Part of a small language model's weights: untied embeddings, 8547 steps.
Each number is 128 + 24 x the weight over its row's rms, rounded and kept within 0 to 255. Layers, rows and columns count from 0. Numbers have three digits each. The size before them is the row's rms in percent of the matrix's.

# down: layer 7 MLP down (transposed), 512x384, rms 0.118, rows 353-392, columns 288-335
# gate: layer 7 MLP gate, 512x384, rms 0.11, rows 354-393, columns 288-335
# up: layer 7 MLP up, 512x384, rms 0.121, rows 354-393, columns 288-335
down353 101:111116153153161100140123085117164141175139137108105102144168134129167129119107134135105126133104162111107097151159175115147143118119097135131133
gate354 095:113105106087137113100118111165120123146089110144162135126141118075128129104119117140110131123116103156158148186116140109166136140111123147122146
up354 095:142140132138133131138117165132096142127093128129136128080133153132167121072136117119142133134163115140114131120131138166130153165171114134146149
down354 099:158097165105166120154132103174131065138122110119114159143162162088108112129112122100062151108138154117156148150133152156102109145082126134145125
gate355 103:167134125150098145108101129084156128169151134173139121173125162179106055129130095080130106104120170139160096165124125124150129102162127153138163
up355 102:113173066136108147166156148080125185107117135113138141069117148100099136116126124126148149100099116125162114126120092152110143112110125150135121
down355 101:125147093140138157107147112124124160149147133135115081088116132123095146125109145119079140138118159126125085123162091125078130136163159149132122
gate356 092:135165151122165120112117099089131143118125081150102137168151117144099115109139115102132134104107092100111132130158087165131126098160121082118126
up356 101:122127177105175131170163122134129146094100145145177101075162134118142138158119121137100112141158137161126152114117161120133148138139131104122163
down356 100:154142141148128109159111108098125161097184115129126155115083107147090140102097139117082129117081138102099177120182113120132179170158178096131121
gate357 097:154074093082110174120121130129120145093139130111150125154143108110155105142069148122132099130122147074136117118142126121173142077128141119128124
up357 099:147153136112129150128144122151118119121147150147165122104106135103063094116127141117142100142089129112091143093107108148114147131170156103099110
down357 095:140128115119129124146126114129138126143125146128105133103141178121114100143083062188112133127102121102136134109143126165154120138115118090086095
gate358 098:137116115106170149135127077152164152106138125107103149154125123128168122134151133103159104173122120129112155120122181118140128125079108105123133
up358 099:129165165126070126118133143102131121167142126175141115098105135114112124104112122068118114058132151146137107143169118124138140139140099101139080
down358 109:141131110113144136107180118148128138106126148110148124146138121127161086136127138135150123135129104092117177104093166138090156134114135117129160
gate359 104:143144130124174112108088151154138123105107098097087161127080131116087120130111091115146111103105131125203138143110120093177162105115129129121135
up359 105:148137100147172138102129149125153120088139131133118167117132113119140116107135144084138114125144141124116167141155084111115115114090139164148123
down359 098:142154116137149102109113084141167094115138132128134114151111160119150127107148135053077149114137142147093168146124118157098127119109109124128125
gate360 104:133135117136171143198124092122157108106126127115119130106146133103094152135086171102108105141131115123110114148162134106132103148161136143101114
up360 102:194150103129145168148157123107119124156131136163096121100104162089105122147137134139123099109123107113125158188136149103144051177153178120132095
down360 098:140146090115141107122122110108115115159102134151139140107088096136137113147083170140112126162136145157079097120148150111112090116130137137131110
gate361 097:136128086095166128112178172133154112108129181153185108082117125170114175095178094111106121078123129142119090166131115123142132135120134148114146
up361 100:080142128148075134184106142131145124086121118158145165112121119126115139125142158146159144116161155118132117140142112112103143110161128137148147
down361 098:119124163155167178134132109128125132040116156120140133170128122118084108118134165138140119162152092120117146106122161127138139108136122121094117
gate362 098:113122154125115170117113135119110123107160134188099116137188160104146114144165116139160113151130095096109126128154149159130140164109143156157178
up362 095:141095102163181093143131138143103174146113117132098129125124103136078135170114144071189160119139110118142120153141134157146129124167105140113144
down362 100:135098139106148158136103113160147146148140134107074162124113116128089153136166120109139146098098111152129101108095091098137140079110123135115130
gate363 092:100133127137120140115127151136137121073116108146119094118135151186124086118132126097171116142107124135159174117129123115157115128176110131108200
up363 094:137106097150145089165115079094150087164051105141113134150116156133094136201111124072092151159099073110126156115101127140126103155129086149143124
down363 096:143118146096111139139153106111143113096111148123185113123119112172075158138145161121141173149117146172105083145115096061080133146138132121120087
gate364 092:091096113078154156160112141096137140136088143100120135137155122146124115147128135128091153126127106089145095146141137101126140119104136124136145
up364 089:150146124133142116144092152161107111105128182107135134153127091098133124123132125173139140184154148131103090112144135152109137082126164129125169
down364 095:128115123127125115116151082141075122085175122123160132130155089126129148134120160106160109124149147136129129104118089111074134121156115140150100
gate365 097:097122125145102089129097095149118158123149169146167168103131125108131135148138077125131125119133140100116109154129111146135102159141102097125116
up365 095:133158172128110126121132136117158085137106109125162134127131137143155107151110136143153166130151111114113150154111128122111157120131114117097131
down365 102:158141126145122084107126121145106124131154120103122143106138132157090138171079159144099152122191150127136119095092109115124100107063153160148134
gate366 096:114098149122123159105113100162126142178152143125155130159131178146083112119151146131138157124130114098109138104081105110126121113102125131107132
up366 101:134116139113132169118111083137136139123133110130126150146142120125139165131110112154110196125073114102138147135153180095120129135158117124111122
down366 102:109126126138087160112139088168166149116100091126144105124109142079086130122085139133158106139143133140148130142106142113128187117163135125143116
gate367 102:118123126156124141139117180147151146094108112156106154130146124130130098125083058120142116124115168112153108101104140131104127093136123163073142
up367 101:099113090119102139126143146111110154155122133067091136135137129098114118168176122105152136148145098132137173132149082081127203157134138136111185
down367 101:103123114144115117110119123121115108097130148128153109101117149170067149149101129117110121134081133150146118165121131117111132130157110147132114
gate368 095:100173109119111150081144060124120151146121115107198137133132138113113108140132149086131120165153124127146155117115178131115130161162156137133131
up368 098:102141107086137122139130164147121148132138110126121101106100140123088095145152118129082100130108130120130140162131142097145128131106155107112088
down368 098:162188090122113170122118169143122144097078124096162149103109116130099130082134120126139158114118126130138137098127171109114130111183114134084173
gate369 102:152103121132117173104172121118096131145171132157120115179133149124126112106153089088103143128137161134105139113117095142103153156131144149141135
up369 099:161111145110113120147145172135117097118166151140113123130115151205096077117146120131159126103114095134194118143141094104124102135069133152163157
down369 100:155124164115132183142158086122152126139098113101121113094155113159143126119120113098143142077123162112152174169120122125099175124135098130153127
gate370 103:136115089153087164149136093154114167148131118130156120130135114101114115145112117155112110110155118148128128151134122135148137128161165148107123
up370 106:170128149130137129122127124155123147116118128164156134136100137119156048149114079088143120098127122140167129144120174153130110140152100116106099
down370 104:103133088122150127133135113106110135128172155105152104133107161181166091133128113128147172149142103137139126130129095098137143134117137136163152
gate371 107:151147191124153088137149170147108114126129150115144124141123149073108136089153097105164119143137111119128089141162122147085130118079142149149089
up371 104:126148174099092123093123088099127134151137097134132104084133121142098130132102095128120132123133097157132091115156119134150128089146155107120071
down371 100:121144144117130146105092127080151132152129053108098105149138183131139133167134064113121139115111107120108106170116079076127162095096116097162144
gate372 104:109101113142093127169158106140112167127143124152134100149097111111132123128185123102118137158155086093111093137131111148159101182146110150119062
up372 106:133138099130131179107098142124141121152140105114122150124135149136121098134061106149137138156101186126096148096118159133123121135117126146122155
down372 106:105141124119122127115116093105153125152131081162126098092100129116174103098141102107177087140127136128163143163120121145136128120104157132124175
gate373 092:079130107144107149109118106123118090118114136150146105093099144098144086160124111120135120105102089159200085105130143153146168146085115144145118
up373 094:120056111112104129119173109096123110101125127136143180121186097142133121133113116115127133125097140159135081119145115099097146107176105146100117
down373 091:160124076154098091111157149093114140084107138113148100149084135136128113119159105140136112106141140104132155169129104129130127143129108092110127
gate374 098:120080146079155122157112108155137146130104114114146134128128189076155069165107135102122110105118100098158147140125125105138110154155135137187179
up374 103:128117098116116108153110082149139130157158100161137106129121147123185092133144155131107078095136092134137151148110130111085120129136132105150170
down374 104:104139119134143124113099140180151058140120114146129087132151086138167094149114139138139140126134083112125105090135136111133125137110139110162127
gate375 103:129179146128106165118151076150126125178154180097071132120166128116126087162134133154181108119171158130140156138114177121114133144176115073099131
up375 101:141103176134112128160130115120134142133118094144145147133135109135111112085122101080086117101127100138116096127137106116087112146106138149102127
down375 103:128129172151134084129146141075163152123113153103141142109143131139101125154128142065088125144143151121127146125143120107141106107142123179143143
gate376 100:131107101124162178148113171145153124097102133178108159151130107131160125105128151101149159131112127158136126111118139126141142131157148146084120
up376 103:164166106076086124122097143090168123164130128140120127087151103165166124141153133126167141119127168095170116166141147152136122135137131110176124
down376 105:186108111106138089123138104131100117128098126171188139109081166122139148102131146138130151124140151114100089114160179148123138148098143133113093
gate377 096:094138181091159151126120182147129132162137080099132123138135115106134139110117150153160176106112136129170158115155113114120134135116108090154133
up377 094:117150138167100155123093093106171126145160112125172132148127109098085146146151150136148119125125152088089106140138091090087096111107103133127135
down377 097:112144105102123084103143133132138115104147153118073119153112135140099118118147085126115091118091120105126121157106104139119108152153112109120102
gate378 106:125150166102121168150148071136100132104134137132139097142148061164098129082181138145132150149122166116117102132148149137134134153112139148095131
up378 106:144130149201113130136133144174145146134157129142129149092075096178138123084188106120149166095145137114118130149152142119114151119098144105131162
down378 103:164116153121130180104132125143112122141151114145116112113115097108149092112175112159129163092156132130127123163136092133128170118097135124092111
gate379 102:099157165110127140119085115128154126111145123126119134106152130096099118117137123153145114100171144083103129122106138104109134129097094074129127
up379 100:145137157156154156095112132135099169128101134120150125162103159100150114145157127080142069175112112120127122128138125093192096123146154167132135
down379 104:141157112115107135125134123161134080133123169129121110112102092136120105156140099098134096142162146181100156109069119149152121113089123120122121
gate380 100:163101136155124107085141129133117095129120121119153120162141101110127125166142134125105143124119176086117141143114116132118122144137091198141077
up380 098:101096119128093111133122127108150103154101171135088115123119097173125162130150148135108139151107141189124141142128145101107177144121133136148191
down380 100:133075130136165127126150141113133155136145145134116151137183164132147112115156155114139135099156164132113098114111136116140111152126165152107110
gate381 097:109119124102156143144134145090089143125082142196107124159116134165160084155145138132134093114141118144168121119109115098146149186146100076169139
up381 099:168091086088138112124086143135126176155140141136139118118111116097136098145114099147134105138179143088135130117117167144149110126095103127138127
down381 091:162148132140164150131137100102144140135178162126106181103144101116116122119114131144121170165132142124104134119129086137132097104141149144155150
gate382 105:145087169142117126101111163113159103096130095152173130116153180138066132201181106097157121121090116160119148093113149116150120173109117113156133
up382 106:106114155143146114143128117083128094135126061101141134137163132148166119118184151144104162116157081132206139115124138106139133157129114120144160
down382 101:109110143120126143115147131075114111142108123145115110130128142123100119143133079126135110138132143118111129152115119102106140142087110122126125
gate383 098:119095157155132133108144099097130140123124151106126111111157116103132080150121110107148114155100090095121111050109149117133145122114143118147130
up383 094:143149141120130112142117095153125127096083139119124132099129137129158137123071119119116136140137115162104139099151180101148125071182150149128177
down383 097:122108110171111140098168155093116148129180113157126140118144133146116177133143162152115117107115142154135117106160121117128081140134182100130144
gate384 096:106148153092117137130127115164123159119157161164079128119115140066098113117131075113120136141136115129103117118080115160100130149177111104105146
up384 098:109154109119136090107099128099136148071118138086138108113165168153133116108120161092112116112093157172138105111103107091102150112176161102160091
down384 097:092103124101085120094135158146107152126102106136162151128147159116121126152133125081121143107098097157106141119094118119151105121123138089094129
gate385 094:159089103130132148132154145154104131119139101121134169125127095116155133098150156100139152113140136110116142121119107099099154123126184136114144
up385 096:118134145129125115117124143127129129107117102119118127155138137119095093126107139128111118153141134132089118164180123127101144136147145164184137
down385 099:124109092116133193131136104131122083123160164085108096081148103124145147133152108144131126085154102116128143107094111143117102115119120144138106
gate386 096:156118112118112197102167128151155132136136087116148138131101137149117137186165139104129124079156109155106101126112100111147133118162149129140157
up386 096:123113125148127170129160143145147103097112128148131132165132098139171134120142115139073183135105175106107115145131092113091107050148122133130091
down386 091:139103106077085074158119165155144149146076126152099089053131179158157116143123142134104136147114128110149129156159140165155105134123157159139146
gate387 100:119145099126159097107174142123147096145100124111142143182142113141093163123150132102156139131162090099137118107115120170168123083170119105135116
up387 096:126136104101145107142153126119159129112123087119142139173100137096121119153114141116103105123099137164121121161127124112139153133141122105110156
down387 104:143129144149126148117155132120096116130142114128102137107174163134129091126135151091144106117110133128109137132150157101129144152134134097117127
gate388 108:145127147142151138154147130085107107082167126145101178144131153134122146148160102133112151088126156161104154144147118083113128092129134096120165
up388 109:083116138149134082139112153125105141113127167195149177143150142163102134130172132137130118098162126167136090127102127152132143131135135138135122
down388 104:101107077130083132115158126134124142113153104136128145111088142129124112166139109153170107102128100127125136101067113123111109118103103144134124
gate389 095:102121109109079094100109157114132151188144162120108136135178140129132115139138117102098113093178113146121115119140094085137174080134142160091161
up389 099:122141152128110165094113121163136101117148139110127129114117117130132167133171098143160100134111151162135116148144121114125099118158133136134148
down389 101:095118091152139119110139119135111107130115150170133126097131076136160151136095136137123179110105105110125137151135124138112087106119127189112133
gate390 100:107061151132110139148151135145096132100157179164122149113121159126167114116122134158081093152144149110126145117144112140127157111131116176127124
up390 101:140140120122125105130149136124086154130134126139107107158118086136166142125162157089118103152106130119172136108130164121139142163127119151143128
down390 103:145127104158142107140112098119141105145134111160093108131122144092134123112165127129116130117157146122123101092102119143099087105104149120165155
gate391 094:142146102115143158097091089102136142160124190096093125075143119135117132124122138147099169203119174097115185141158122145113179109119134108113168
up391 100:158152122084122149120126121119120107180125136124091160055159137115147142108079129153109144152095170140142125148133123163119159115117129131126141
down391 103:124118151174160153131136095126086136101132152101127127090108102100143174111144144124165123106130144185162110142135110079082104121071110132168110
gate392 104:130123092135151118129143186145156105101116151125138128135122128138127109054148170070172155125117112149146122142186135173141106118139092104168159
up392 101:130133143133142091125120175127104135135108138171137092103140156137139137145133145114114079099133165108102135145152102145130112176120119118147095
down392 091:124111147141112113157122104130124109076134112126120128107111110129167141130148137130129131144051127107174119162117152155114099135113107151121142
gate393 101:129109149121132166128128143144109114133127119192168141148110125136100111177153097118101101156138152122137090152131097163158122091147161159165118
up393 103:112104135120142137135131085124125109132087105108136133125135129148143114127086148142123142129171109120087107114094174072116109093142087134181127